{
  "norm": "layernorm",
  "rope_theta": 10000.0,
  "parallel_block": false,
  "init_std_down": 0.0,
  "max_grad_norm": 2.0,
  "dataset": "wikipedia_en"
}
Each number is 128 + 24 x the weight over its row's rms, rounded and kept within 0 to 255. Layers, rows and columns count from 0. Numbers have three digits each. The size before them is the row's rms in percent of the matrix's.

# layer 8 MLP up, 192x96, rms 0.338, rows 81-129, columns 0-95
109:131113162158105154122117116095162116151118083144087122125155127120092137139125111147151172135129092135107167136140167142125127114177105169132120096115103130087139084137163168128134114132140119088136111109119157118167189145111135111130156146092127107124109153117118175143143166110173131130
098:128127142139125170163102139090126117159159146140128094133092144104113186075128163160095131080173117115136101125150136111113151117133129084064127149119092139149157118162113104147153096102140165133125140154150121150131130161112138156164151117124136105110095132104100143129144116097104131120
119:104113133089083090137164113107100143097149131127149140130130124128093126141118105123108110106127160129114115170123114096133133131172135125184150121078106113149118155107149068110126139163123120147110093128097083134122172159082102136107089112109086092101165114134135105126129121114117147118
112:102164100138131102131118097151118114107149105118114200153131120182142134119136091109150107122158134124103088119108156145136089156133138159181115118098124086096129128114114126125094170153143125133154120088115126122152145112134107121140160103109100100136102146156100109114135133169101108182
099:159117141146142153146151156153124133133074066131121104097136107152097109139165160115167104125149118102151135143191183108128121125117133095134149121128144140121145085146143123118141124142144145117131099119119148169136116152093119122109159076108117109104103141149103172154091136124107165101
098:135124099127120123149131149140152129120147118144162149162144140163102136116107108162103171103131152117146161140150076125101138112146119179117158122130134127163124112130078137114123131160180158131147125168077160153127155074146152121083115153079152168097123118107156159110125117131129128117
091:107128110094164140090147123113160110112139094112119107134145135161119161142100080129097128144102147108122095126149136150097115128138174127134100100163103127115117066123144116139027124124133137154143168110120093110140123106107134108112104137092154137125126099153088141118113127150107150129
109:111112161111131173122150142099104130107158134165116105084097169105129156171134173132085139115096101135175138143147149104146083084140112118077144156101139118120121133130145111151148110170133094160130131165143104147134091130149124160138139116097096133125115156099126135146120145124092149106
094:145179143129131140114130107108119154105156179123089130126073114143094123154133096126139115169187109146131091091129153139177116128141161152108163103137109135149086094135130166133127110140104117110131108127105157104148149121101173135136105157146128130132125098126147129147134086179111099111
106:083128122122124112170131107157122082137101116107137130092157111138107135132089149096127108132116135146131118141142164122140174134131158130094144117154135148134139120120136091096156113103090190139150090107137110127170136103103140129084151094125105163130098070143119092140173145097131104152
104:089110110105129144149161142094118137112141119113106082111113157110102101140144154143098135092122158154127103083152129129091109152108128119155108103142129139157126120106106072101159176124112126110098100081117117126141097173156146129121149118137136104138137108130103102098112167091174086110
099:107118138130122167089120133159119128096085097100157162089126135068092131082128141119143171135095138118111150168161111125136113111118121102141094135110109167131104131099088145138127118154125145140156141149091094123148179098104137080142131105144110109133139152164116161118138098140157115122
111:131125091145117155143156115100117093138142114128153127133137108140116170114158114113143097171152099149134119133142086133141132100117172108103099087121068129164104125126132101109140139162122127106083093130149161093129157088166056146122116124111138120134100141149149113147113121079135112153
110:089094183146123140164152148148172107148132119110163113185098150160142099152124143125136101137154142121127104137132157112147144139115110124110127118123127133141170179150130130084148157141079106129106137127115091121067110124146151120106133127170158093131132121127092119122164139148180120119
088:165104114110141120141109097110117136155105159142084111109116156126102121079141137160125133143077155152128150157103129141137109092091181146116142096089157111119123121083128086159140125140128179124104167121106090136118134111144086107106131145115118121117128088116128122136165117113075094121
098:101149116133131124142127117128164111108150098147100122142124084127129137093122105101167143136117126149096172149116068147167131150138098165116147114123114056128158157115145127154095133117133121094068133166119126148150153147118101101101132142139088160144148127168164137136092106132153125120
098:170155086161147137124097118131123130135105099112127117104114152119086115177111129138116105088119102144104181094148177145141154163118116082104135161135104141126066136123132129171138123175117125117137134149098187114148127099139129115135145105129113128126104104115099126094122141085143120155
095:127134118146133129134086143103134116091154147145082117140180106117115112124120130125132092150139167137122089154141127109161092079151157140137127141114097138156145159072159118205165151115120083133147154141120101112114129124125087155160110138163140117098117140130143104090129096142119134127
105:145152145141108146086142150125121132165123102140126145104120107174140131156132138121116127118118085172120144173145067105112160148145140116149162119105169146139144139117088133128099147124091137107153086161110132135124186080120123109104151093106099099159124130129099164168097139129110110140
107:106160166128152134113098159122133131152098102148125146175153113125127138140134140166133147138127135119141140114172116142137121099098108159124155143105142157148118146156144180126102150124134161086123119128129137067159052131130090134157132173168080135109136146140120147088126147091136132133
091:130129140149074143133143123132116177089114144121102080157070104132137103109138136146115161144112109162127157143149118136160141130161078092113135101120117106090119110126129118154124094114128169123127146149142099156087144126062158142081116133123090134113147184127114121123149114119120143145
090:155107147151122132144109149107118196103134117171139107151135136130115065087062185129140150126094146142113134141128091118106146176141139115106138119141116131143121147124120121128120116177091130168134139109143126119117129165115181154117138074121112115126141180104106133137139119135132104135
092:112101138114145162135102097145155136136137121100139145100153092111091152111139126086124115170054144133103136108129110159169141092110177113091152102118127132133125102151158097167118103124128146115141148153131105113154087126098149129142123184142135118129149117120177097162105110148153122122
096:125153139106149181160168110132093113097138101119129097157151111174138135157114129169150108102091169151108148146125180099155172161121140110138117094113111120112141105161157115135139121146116136076117125141125144128084087097136148086093124124148125128151110127100098101111105124140137100131
105:122156144110154104155137082099085162099128095120107142111157164133093139077156127118136126128122145144113156114121135121125099128117121150147109178085095081153129126084145138135115162095146135162134121075128139103119137100122095142175168108103103097167163129125150118138124148117154131132
101:111144145123118098117148171117140099121151122142063144123145103075128137136145128095116137112125111135181129124148107136189111181154180132102124129121108137129181144126151105109156112130108126174144134112127151119135088107161122110126108126094117093104139106095168121155132094121112167115
101:147151144099107151152139090130097146129151086119140123121122181119149145142155099161133126130097115094143133132145128114114160169155150146101086122121136104113102132137089124112124074112132142107115150119135150144148117151150101105146086150134115114136138149153180102098050147121091169123
115:122174150100097072139122119153174147136156116133137122134152139169166105091092111155111114160147144101093110092151114115111120086129105133094104149121161105131122134083111121154125125136131146132166133087170106142123117166127160110162127141153122118103102171149138140168146152136099150143
100:132115188104151096167106113109114123117179107111160122111117152085118100146131123157105091105147097128116167131071161102099130136151063116132124148120122130116080120109160094134108104166114116152171108137134128098145128135109104127113145124131119120103113138099112090131162143104159150131
102:108096147127097099161112131106107112169142134112129156132104118108132160163160148125190141135101112107128141165124173131148104154131125100114154129167152153115143139134136174114146120160098080125153097148117158089151103154113092097094105120109139106136142113132113129073107124130088092123
103:136145167146167088103144122167103134118117143153118088110113126127105137161182129118135174084133161120089165096163152102171096152111103105146105154154153137096120118141131111169143134129136122153120162124132149127140114180174107114101121171119135139166118130143116158138114136115135123163
107:088109142108081115099135130137117152162111119138112139134129150144117169095155113148155145175129074128092126140135141151124112124136100154167138121119123137107085115079109098125103112120119116125145117105129173130068138122115125111126141136101092118115175156088144136154134122139139183065
104:120117101136147140140133135122177153146133124176125120123138159115129076151102115115124095154118135145162141145158123111117114136103105092161181140123136153141132120126155124104154082170146133122118106145124144105159172160114117121176137099170129089131151096126080117125109171111180137088
089:148131113089108103111123114132121107156136102091129147099109150127138121078110128123127121123085103112127078120129172130148156141140109124088143093144115119130170108137152124096173167144110141132125094064133133138173135116083141070156130165152151143092126079124137152104131126123109142116
096:083149140118085135161142154171149137148113109099114167143129108137142141144124152135139150175116110088140146171140099145109116109129126118140105129162150114128125095142138159131097126124106097148103092103111121128082152113156098159208074107152122131115110142154143105154105135118138139161
101:142088141116124144133143164128124138160134115116210084109092115123103162178161144159138129100181101128108123126115136121127129126114130137112102141138187097099117121070113135150092103137130174131134118113172141147156172148135154127134145101124159136153127143123119114146130144126169119118
101:124104156148149137144118124140140176128124130096107137148095100147129073119126124102204114112096125160119124121134161138184143147156117141128133115170123134125093087100148149183169106100126105092126126125114128116123096105127100107140106137139128140137093139120099099113117113153152172174
109:109127113130178083175136155101136120127106123110143088135123125168145134121125147118116122080131158102134129198095082097117156150080147129100105154103113135123180125155129156143121143122139086121155109107091127133084142131132095109155108121126101134114153147151139094096090117135124141131
092:136135146130150097114171143160163087129121151129142148115140123152174104115119123113154136139120138127159098181184101127099085094113119123140145133092130076071165115133121136139154149112112129141152122100128109106082147113129087126120141110171102170151095132160108119135116155135110135096
101:131103108120102131135128148158081149092107103113124159160144150194169108097119124132145113078138113150115098110085146142128117092115141112142107117124094124096083127128140150113147170124136125135100136152132141110088123094074120155168154110079123161123128134136107148135127087142145100112
099:092107154112094145128118150147080149108095147121105125125118130093144142121144132147121163123155085125122100111135168110140109134135141123123140092112163109120118126133081129134136150133187157170122155078147144124156109149169114154119082131143111145124149154110132184104175120090153140166
094:155108144138135141138132118179160146130126135151127203115143157111128120109083154128093166140110153126136145100132108137110139140136104120114131106139077104186129105124115157148138119140110110115129181122063120143108124096125156122131180146142164135129101096114118167112156110146109088131
098:138151119104132118125178115122134095116160149120144104114117135149098079115119089143121107100099100147130183144168117105148134082139154112154098152149136189124117139137128154133150131129124109108127176125128116127120095081139133193108167175127115132138114145120162161107133110115123156161
094:131117124119113145180097146131136138128107121088151105148107126149145134090163122087143128117109109144117142098101105161184113095162148070172132121160121161141105133154138153153141126140171115150138115146099102106152160125098145118142105106157126124113154192151153149133119123163099153143
100:125134099100116135131080126104153129143131104117118116117108119120122183153161105118171111138148181099137092085120152125124143087103143146091148163125098084108168121116113190121112107097149111130162129156146107140109101092152148128110094134099132131145109155138158144117126130130167100094
095:126091100139134135128134113096085133126087170106078087135112113145130156125139133121162136165165153151128159069130098127139144103160094139151136153084143118138127179114161135135146112101123121136137123120106157096120141150141100128108125164150168132174140108152101120100113092107143102167
090:140131129127118131135140088108125109128112121122109098117097128127156139127098156127098109192094175150147135107109141172143089158085149104099122113144142083098140114138122141127088166133156116104192151164099135090127112168134128159114109136144135133086136099095151150120108094143121138102
100:118185161084123096111099127096100152098143079167106163101158125116134138118165125131124151141142106145091142164133135098154140134153120105158064117140126120157118086090093112121162131077102113129166147153132124113108123102105126116118138127121117144121135154104110131149116120159132107174
103:121122108119114119109112099158127118142113123157105136155107137149107139077119146140151115140098125110122154097111097178123106108150125134109129086075162096135096114113100122127094129160139135105161126160164115098090142108109130103126195160128129145102119086090161130104147082120104118164
# layer 8 MLP down (transposed), 192x96, rms 0.319, rows 81-128, columns 0-95
108:156136159186124143124103102133135154135121125076127089094114142125122129114201111139109150145132108159144132147153150124141127143102118130132155155127093099158085120115097097098111177156097133107132131119139138087157136074126116108136110116153130148139149099159107132088160090116114158113
101:145095115156165165133163142108141170121149074072131121188112143144143099146084109085105143146110128106120105177092090119138141139132113132142124108154098132116143123109115146145143088148123094087106137176103150145149127123147100141124116143097096100153124103125151106127142130109133107113
121:150119149118070130136092115109095096125124162115123093100155156117096076146087135107116119142167155120163146132084108155158117109126154158117144114141107140119118092118172117116147123135153143155116101136108132099107155155150104119114095079107136139161119150079153102153136119132091160130
105:110123111112136112134217095131131145092130124106096093172146131179115133062138144111134122134126092144129132110111111114158084144139143109159132109133130157116160158126124134138105144171138160162127139145137131126150149093128123102127134140119127128126141121078169098137164133176129118171
102:088147133077122112090147129146098147140144111156107081164158139116134161141120134114129110093127159110137126112129149125137126160131110147093111124177111135131077140140158114091159155155143130136165095103103130139189150086130155142088117142150119102175132157127104109100125118160095129117
087:127146111091098135129124133114145173153105153162063125121100130138116113112111164141153110114159150111127092140114125108135106142159145148129153142122141166108157134109139129127168120124138169093130167082202162098126148163118093128108154135165114114106122112121073127138122130114124134082
088:188111135161134114101082116142163128154167115083166113140111153144147113122137167140092106125121081131119122138112148131135131112147119111131117101098059139129117101130141115147128165086122134107148135202130084101115108123134124158109073103119146154136127122116133128116100126143110134163
113:159152121154133171149167166131128141138114133158144192144142140126113097161078119145128118108109141091142112142139139122095121150141119139104153108144122060102084088150130114144133107125155126155133103123132078119127155170104111172094122141113093099173141121111149113144114156122117134154
097:101165129145146165142132111135124160103118118092114133092112136157118107145141123138144098122148082108140170136115163117099113118127126121091122148164116128129116147106148133111097127135146188144127156104088155119163179131155164108121149088083126148115172134149099167122150180093126127161
111:126146174152112127103145104123110141142149184119119074104098137103115138116084131145124140097143099119116097103155112104137119158166146106140117078126117143129104153150133118157121168161159115082098110123068169130155118118110115131129156133111118149174139117123086115132094141083135136113
101:111117129136117153128113100125117144143165105110167150136139138181149120132109125119125118062114127111138121153105179150160129118147122122103141138125126134123137083129069162094106139119143160133106100081192128156125143163079140124113115106119186146125127104132133134114117119118074133166
097:144112100132153086098111166108113137089099090138098149145167137136142111154163111106095166124116147129090082092109126109165118116133129126164137103125120137136159155140171134142136095153135130117119131137096124072129153143113116140147141134129135182082146104101115117096124079148134119176
108:136093098150110150131120114096101135104153137123149147148112111152170142098142165113156125143147093147142116130103125131092145150154114126123151111105126100210101121111120152168167127099166161114082146148145092157138134146137157091129115154175134096141130157124137123134105125115171093132
108:138120113151165122093183127139075108168111170129129102123092110114108156093097126124104103131140149139095099121138165142135124124113138124155157136101098122101175146127102131099104125142118153105134148143133171136104141110138157104157154133156086127141133137155151120094115106109181141188
088:133147133067132108137105109128157114185123139115103120108167131128156149155129101178177103136128112128149104142148119120101133141127084154120103139141105121133144137153172138108119143105119082128153120121181139145134087125127125117161126106109126103083125197155103146146170134153101121109
099:116107105111156132107164128128124086108135074106141117130117108154162150163135130136130129141119131103128137131115138110143146169112117084187128146102134110107097108126122102132108152127141170142121130140068101153101128115155146123133150163121083137102103150173063098150092115148130167102
098:131117144120144112121130137124101137129155165166154138168130109104132135151074093159132116133109090178135119129123093093110097098132157120149102068142138138138151144078108123077100123155126125130152139104105104144154158088135111142123116121106114116161147144184153154093116096144133149097
086:099146099116121103110112143127151123157138118083140126076120127122108121132100155094134085150141080154127151147158094099150098118061111132106129120108133119120155113171113147124115103105128087153154097111102150139115130136168184131096146095126132174105127147136089131141129097159134153144
104:131103117152118136113102126079146154133151093124153124129098146118102143140138171132134137142109137153128089126131129166140153155147102174124123118131182090142159105146132103168094124098133130135147133119174107144092103148118140126120087126145134150122140160155115179102122105104128180056
105:088186157140095109132108096136168118145168111107152086119095078078071147109084114107126183115117109116141165126142175105117167131127134140106146137143135155140136139148120105123130170134122122141131152152114141099143094127120149122144129146132119143121108162132151133112107138138084099152
094:119113135154136126122174132151122146109121150127162141074154121137147106143147125132127152143115096137126145131131142126125177113077081111114092141121099130149077141146148138122168105126137197140133125110160101090165116138139113108097156172130114088147107096079110168120156151146142139123
091:115109128160117114110161105150119157138114169093124102113118145146121171136082112136178125096160119143177107123138155093142123075155161138157151140124157134130150138088176102122128125116149145144119153150136106145153125091118145163145163153138100134106167105152123153086156150098103143134
088:069151144131144167134113109154140145104141131095116100142126154136148099130126132145133135151106129124125119136139169097135158143091183097184150104182126133115140129122133114110065157111132114169118103164136131155128140143131118120145061102144118105099146143163173137114108137132149134162
086:172135138190119138139169141124148108075118179120116110128106150179122131138165172133113122120146078090122111095125160137093118154136129110127138156118134143115116118114114077147109143145132103109101119140090119119121140105109152124133065133098124170127146111111105178100107119107123139116
106:115114158161101088161141123094105163140130116145131123158120150128183148140108164121128144102119106129179104094171138116137110123118139134129150110128162179117092096104103142107109144105131089160151093147133139131159121179121122153170095140143118145152150119155148120105111105129132162074
100:136123149117109136193163148122107079103120112114171078113117078103117109120132120140135135113140160148142135145177109129179146083182125161148146151121131120118131104164137094129112090171157105119138139135136125185120136131129138113147133144081120112126110123138145139112112143108159125086
109:163107111110145171112093154103099129148095163111122074184135124139135077144115140099145097133111118140119152079122102161113116098123140112137137122149142136127108074123083164109113081127134169147152135128132158122088125157121125127111115140103122136133115123098108160118110126118187151102
111:136167161133104138120169130144115128128093115146158156131157113179089130134182100147115126146124137139108113155135114127106157111080129132153109179123112146168140114151130145090100139095114125181145126140130095116133081167132129154108110131173129103158149087126116148127150156121085105156
105:129125145117138136149111165131138132109132176117103133107146146129151146142143131099101124148121095112123138087109161147090102122171135088114118139090153125107081127113127154105133126130144154089114149188153158164134189129143109173154101150173146169150128183117155107132115126119141128113
103:125122106128154135139104121096163167123130111144158110117160150152095169109131157093070122139100119084117127134111110126157139154096118147135178133144139160123144132094117139149114145108120141097098146154091160130170129113113163109120110146146207170131155136129164124119138112133172121128
098:126078134091150158119131147126116121118105120130098118150137123110132125142149123103153098128134103137156148087152144139093138131125134116138114136149093092080111160127126120120138131172124136144166086145165087139156076083116152099173083166129120087117111150127111152113171139113178154134
106:125081122141126070112145170152154123141130125126130086090134098143117149102132157126125118134118107092122124108102125126139115134137115128158111121149109163098165151092144127117158139156115057158141125098120118119128133185098131088132127069128160075108125173135119097131136142141117116093
103:155117128151137100166151161117150169133159112125147127090125102151119133113170120100109113115134144100131119131135180167101105116129146088111127131082112154126129130109110106157166084092150095098134114067164137163102152163109117157147107119140107140150111147091168142109112133118146109154
093:157117141076147090120088124124134177079145141154155087172084141092152122148081124162147160131134150111150146131115109114131116132171148182126133121120117125107130122113134109158105138096117098129129175155121129147113135169133129072163124105136148130115120138090143118154110103101107134113
094:113111067100155132138109088117108136138131093142150116114111102124142116154166107123158123094092132122127099110139103150118133122153122103154180118176111145143126160121123174103099136129162133101105159135132165104160169163109148124128140153184162069126132129136158126114108106142131115099
105:105131133113105123115105103091121148143087129138105155139131138089133124121103137112139100098163086133145146139107124093145117151098120151139137118141092092131140128135162144130123091167172094144143174058124148188132109107143116123114100135140079138075137139128103126175138157152147111127
100:121140104137151155135103096123086102100116156133118159096119149099119088117105134121136134089129152101119118151118113178131136107117116131161097110161156153135075111155104133122095112160168191126121137166162131132132122153099128114158113120127116102125133095140113141126075121092148190126
104:109136106135188116182115136131118166172127124120141141100131154159152092123105133102117177084170123142149129113098132114131139131110144126106153105162121089143112096119170133143117122115093150123111156163136135143151100131137142133106120179160143099125130167139156148064145094110145138110
096:149093139111146091163131166163102140153095124148112161111173151152111114099115154132119142121101146087109109091120097138123127148139146140072165136130157143164096150142156120090135107142135091128112117102140128131147099096096181138113134081137100168119143116149172157103123147144127117130
102:137154131112155136142109140116095148130080126085177161102152127100143153158099095104123119171103126097091099125153134116147163144120142154168118095161177173145115144122140131110142127128127074139079125140111118158144146111142087124132155110119131156121145127150106078102107125122096138154
099:122105132153109154092106077122165144151146146118094114163150084151129095145153130083101121150167100116090107099125140167097115105171139137142151139101135164145152125098136124137117146149130072130125095142124104101152169118125131127142108118142133090111086155114128107104121118084167113118
098:154119132197137106134144117127138101132128113131116131158128131107120087169129144082141120147094095139129131121146133172097140156122134156110179130111143150143087101138154146108127141108130119089087145116156174128130175145097107113155099126165125131092125117162122104115153130075088090134
098:181076149144122133126097086151130194128119142165125082146133132169117106134108147124142106157107106067177132079131161129126134136116114105136118087089141133147122138115067099126120119134170095129136144152093152145090137119114129145142125152130128113142135139123112130106145135118141160103
097:132113094103140099078135139173168159141140109124105110098142143132138148125168120080150152162176105119099136107132145124128163116161126153085144124089126135171137094156115111149178148125147093157112147152142132137125126113150116073095153125133163147113124088107100137125152110106146130105
097:110057110114124116122147128138151194120136159138089144130160145119113124116146148102113065092141118117123116142160121107155111128127125130099132124101129152129175142121130165084118128125112097136115151124153105194134154146121154139132106117115128104086130148117120179147120101099103150082
100:091099130115147132117104142111152115130122126118130057144137144069157080143124120135135125108167118129158128118098066131120115154086134105139138130106103142133145159150142117084105130139101079105139130160147160129151172129091093109131111149125108151139134154152097157118110136144084165125
086:118148181077122138140225128157105127146087103139144117126145151128119077131139132148119156149133111110127116116112142157121120144107135081132118140132134147159143126104138113143130187114141107112121154152131110127116084085146132091125149116128122155092134153116129176099122151086114109112
099:111092155132146140109073121104142137135142151107104168084105103117140104120159133092134159143143174095122108106148145158098126129121107133110120122099096146143144123170142167116126123140116117145115114106125103121123126193154134164153109142134094133130126169126174108068126125161157178122
# layer 8 MLP gate, 192x96, rms 0.318, rows 82-129, columns 0-95
095:145130119150160132152147093150138159077163118146124162098155146097168144127152138144137142140110154133080117144142135137158153125120116138132110163129090119105132170117139126107164136148118119140126110167112105101129127178140127130162087108129121194154143162063154120127136115155151118172
106:133100162103119127110154102107158146121138172132140133115125130198110147095094135103115118127140134141102123117099160152143070091163109152113126151117102119142094109122087134126112123158157138123091154136116114098120180133136101145123126160154071150154094085122134122146110148165161138120
101:147122172158089133120143167115162123125142091130113094113119101100147106174144143110121101127110153112159152181125102114073116143131173123157155161147113080191139115114135124131120148113079117117098148119103149127105151105144111141114129145105084136138142124132157102135098126151145106100
101:140129128131129139097160103095105138128133113166161124110122114122117105089115141174162149122145170083110120165172157147148159136100124163155127171140144093109120123128135113158129141112151126143096120101135183123111135113124114147106161087108136141166136129091139113151171119153114128056
099:153133113106106132112127166117103150112125139149132096131080104079115131129107135110171152115159140143137130085175127120164112173137154090146176157114144098120125126146152128126147127143158143081112129102156144126107135129090094127151134153109104095153154116127108113165120102139056162131
100:088144098141162095135155122117121098089130125121120137162152116172110108139136083156153141139135093111135161102131178134141103155106159127149104143132132141127155148109121124181134108094130185133092138110114131156133119119133158134097134097072141146145144081134158152130140133090081103110
107:101122099109117142149131113157165078140156139084140120135092130166129132158137168105101145130121103116125115160118160107147099138130158119152122113140111115139135088133059180155132118147122158156135185158107132107083142124146157161132127121158122131143109141080145142137106169116136108162
087:111131107103113096145104142166134126129129109128104136134214157102150112154166120127125141115138146137105134132082142107136131139084098158116069115159090140120097156109119116105117117147144118115147073097153148114149145146123130120172128152141141141129089097119123117131107154174166161110
104:113129137128115122148147104161112101131131132088181131109093113120097169115122158130141136129141111121152107097157126059131127125166137121128166134118172159156123142101143182141144096148104111067158140136126146115135130122091101112147139161147112120154155144114136086145077127137129093091
101:106149155143134147131143081108142111168096122139147139118125150146129134167108141169065123150151118111107127101139168144104118106120126158129188125154159123107147176131183128120123113196124151101133084130159139118120124130094120132144151119120151136124176120146147104161111116143173134140
097:124107133110161103130116134149133148147120123163126124072108097116102148129115135122140138105198118143157107093139131140136087142120159121138173186138181127111118160123098124146103121131149155092136114113145085114088095159109159094133150163118118179124156124131119100142123084124131148117
115:123098117129078160165132150146113086117118154096139142130099135136115141151108155131154105142150093123143106138116120121104134122125163129100149139126150150223107131125188117117175106167157115114141090152131119138129126147103106156113156166148151132104163160117155101149138119143138150141
102:094145154118093122117199129127131127147142132121092134162117192128115108109110145094092127123135103158103135174166066106156085153134149142140134120130120107131080121121129141133125149138127121142138146126143147121098134094115095104059143094134141097115157119113145140134133130097132086119
095:138144103133119177102155156103151127115101100170130119110107159122176127129180135152131156111149140119137108164154145108093133134113139125125172174158116124111163094092119182130129133090102106137161143116146131122135145131104143120144140196122112135146126098113104129114080095096140095138
101:155117110107135073104124130138167107115124102107148116141149112125111117108113151092133146113143121154115186132200129117120095084118142119138149146141121127150123111124124126093155175141147084166125141120069142156124156154128115132103092133180115169120115120117140092148110128132109147080
098:137140125151125137123121171095114134125142169122136126134118107110110107109104159090143147111166124147120099121167144117130107152146146121181106155160121142145142137127107131140134205141138130141128127172140201156096145162134135131150145113075108091132115085085116096140136112144088119112
096:124089165157111137116127079109065153116121134117133143136148097101140109126109128139146148143149139147146113136156136138115131125164161126147108134142155133101134083138129122107180165163167142114166167086108103157099108123098082126117106157126138162192107114134112131098101110105135138140
107:109089164121127169111099113147173147093112117097146157160130131122111169167128100126165120169125080115118147131114179177109134126128149115123144130162121155160127154119126165099166141137117180128093117127163116125102160110136157175145113118134136078143136107148157127128120112148125114138
106:115126075129125157153139117139124145116117159146106177148078140119132141097090164128114082076097108174134140083163148107135156123107159096067142139099123106179118125116169123140155119166164146123105125133135112144127097142141109148148097147133119160137127106146127123101115146129138111145
096:146112137127123129108111094155164157167109152157138107105133131171144130128125155132112135152116134118135141132121140142146136098134169122152153182186115144163133156173124129125137118119176126164135166159121146127134176115159156154169152167178154104145136138092138148087115093118161136137
094:147102137131138145206125113171146107109088128145123106104158157132135147170114136108143135147157107129078124132131097136165117139088128104118119125089102125138154113104129146131097182121147103123132129132156110141096101137146123148127140124153121063176102095155106154137148121115100168111
089:126133089123082133137125129135110158109072138141162151126128123115133161131114121134175147137141117115102116113104165112106117130148123164106096147132127173103136149143180136129149128115142136192161107102177102132162104097126167140166156144105147144101115095079121116150143125126159159163
097:144138130157135172093150134099149117137161154127147158139139133131101138101125167095141088175110106113129106135151169126151150101153130097096120142081177078143137153096122122142098137117120130146125138167119125104168097096121128135091114183138152087152104095105135131120142134142118110171
097:121091164125147102093130123149136156124113085145122105125138125128097143102105132101198082105140137141123155146149082175117111151136120080107131110163126100155114138120140121088133162137159126125131125088134148115132108134128096132125142108126097060122142123132113134180102149153082141103
106:132070110147149159152161109099119133065114123136128111099129115073152144159167138090101110134099135120139170096079152067158106094137155153137144103141101140121160160119146094126130149148117102126116120132141130128133116133152113155109093115149113134113152114095135115129109135159163105101
101:170102129101140154125151145117141138126114165133085126149125041121138112144099157075121110149134133133137099110119123153164135113126104146136162134098134117143105121137152159133168116153158094125156101126141127108087150135152163151121107131098105097134108095104093149134121106151085134076
101:119092198131125162125082132138133156134124122115123132134139137082156182142131103128143129118165141106128125124133167188087095081159141159118134156102107136136124121124095130138117122160159141163114121140160107132123127109070153130141141128123117136137131152146131149130199130125140107084
098:132134091154132162163143141101152139127101118110118128124123114104149120098135172170131138140157165121160097118131100161115121127110123107112107155151108115152161168130156125130091131132176123160136134161067131114053087161124157149126128173134149144148132101146104122120109135160164128105
101:112142089113104144158117156162115077116144144084112129130112132122120128130091164097123135162127161065134153140127109079136088109115130129116084158098078165163128090138103127113149118140137119147116151148124146124151173116093121170133140088156108148146110141109141129142121160100110108147
103:133127133144193132103138116152092137113121098146122118167132144054128129111153156124131099125125159119130166159146134115115108171098166178125102134135160182137131133160128144140115107097096146178124109154131138135164138152118109079126100114129131132144070126113141149146119149106126128102
103:115155134132111142154182171092164096176145119101152140087104106099120151157114147138119125122075145078120136118116094136131157084112123127155116121152120097120097102133139123128145142157109145119110163107103142087100126124138123108158136102138137165111125072089158164116131117162123115154
103:091133130135116081126125112164142126114121106106119112154159123120085151163152133126148139130169132147069124100155087162129080122084158118157102130093140164142138158136147112135096116127131136125141142178143134114149148196165132113153167165118109110101166136135131118152124131167132132120
098:164120121085151134133126144130100159132098093115099111086087140120115134159103121135151160128113094122133099163121153133099086081094135141117103128135102100127120108125170108141141171118105081158106114126117132072137075130127105125149167112150119101100135118131133103101079134136138152093
109:118145132159076155133143102124163126117148140103134119121095134132082081129129123155133142125155100108120094139111126106103108097124144132100089131130143109142135125154156157054127138135122139148105111093140115153112147106122171162153142174097160114166188163143139122108164154099116123137
097:126115113113135133147143144133121166107116139064095107126148114109140142120129151088168091126116107143142117101146131164141130119109107135176140177093056119130146136156116161135106098110152131169122113125119116128108122155116164103132049109132079141136122131130087117117105133106124100119
095:157156097084134131125116124123184061121103127137144135132128141123144179157119141120149119141119145117096130112080100137174076131065157123120095162125102118093081142118135171115106125117100139156120124117148176148162149108123122124140136153143126129154127140135107114096154140146120111157
115:114106128174118172137163130157119162127138132106123110083092192112137101156136115119129166140136121132150161154156133099101127144090115147105167160126150148153110079142154111149126135195114156133126132125150122129120138140127126125161144158145118061099169142143105131134116139100138158117
097:121092115147139101147152116100122122087132074124101079101155144142137164139144171108105090080091109125156136144128128112178104125108099139160131138115144151097136100098115148155090150104118111131086119157141136121124159136151126153108122065160140116102150125117146094159141151134135102129
108:157099117154150100119124119139173131113116150119122059139139159135161102133155159097136119143146125118133134131110115106127129102176070115146152133088145153125102099118146136121156164199129132122149141161099086136119127112113130127145137160094143101155144123053117097115135122109131132128
100:156100132080130086146155133108134139109118119166117135140102146149186131122121132079153155120104109145128127114190111127142125134152109155183131118194148093131111135133147131114101137145148103153098111124106094118093124163122099126107119121136136127156108136091087156124129083125096166134
099:129112112136151156144099158132157156124133117148108139146122057109142143166100103094142094106124107124137150123148113136174114115154199131108082186148131129105112119115153112143123155152080128175104102135141144113111129140134154095169124114135149143110098114118149122165131107158146108117
095:102141101117068150177126077121127144113133161137130174164140121157173124138103159092153131151131143114138155168174137132112102139102154128140160148147120140142139125102146128149118098140154105133150143128131096155093111090133123178120106150123116111102099129181107122101183134125124142120
097:179121150115123130146120127090145154160106095166099133124131125162107142150143097140111118139117128130099147133138125121113073131142148133154094143106122141147079123117123108104141077133109084126123098164084140128117126120160122072138081134102096145159094087137174090134116118169118116112
105:081140102134110116140110123118112130130124125138093105118101122117099159131139096109156162109121136131140141151108146107134140144152157165153156148183119120088163109150178125123133162138122128145151103135075162127138127110079072117115144127121130158124144139145134057167111122154135070125
094:117137113125105098120109151115167150159081122145132117159092170116122154133140125092151099108113127131130167136120158111146093130138108135125099079157124121135121103124134103104148123114166150078133154117163103153134152104088143155082122139168114123102123067131123174130090121145121092092
092:093114171123097141110115108146113157144109119139112080116136152158136104106177125182161124123097116116116124102122126129136133174112153105147132113095130159103125099150181123093159147142130160121121124085142141106096123142136134129114103146176154123104134114155111168069112143104142159087
110:146091139120118086124119128117117125145120127080119086115120141164115139156171161150165111072100099115130135124117123134092134108150147107158151142151097100146138103086130161142167155121148112113147117158080158154129114165090132090092141146118117106135158116181138125147152145147103107106
105:074101154137148127128171101149174163108115117152147117098146154117096094099132147123083198116152148130094152133175139157152137156111132132149116131129167162121154095114122104107128175092153147173141149120130145155124157124131120140139165141160121152132121111108130139159117154153133128122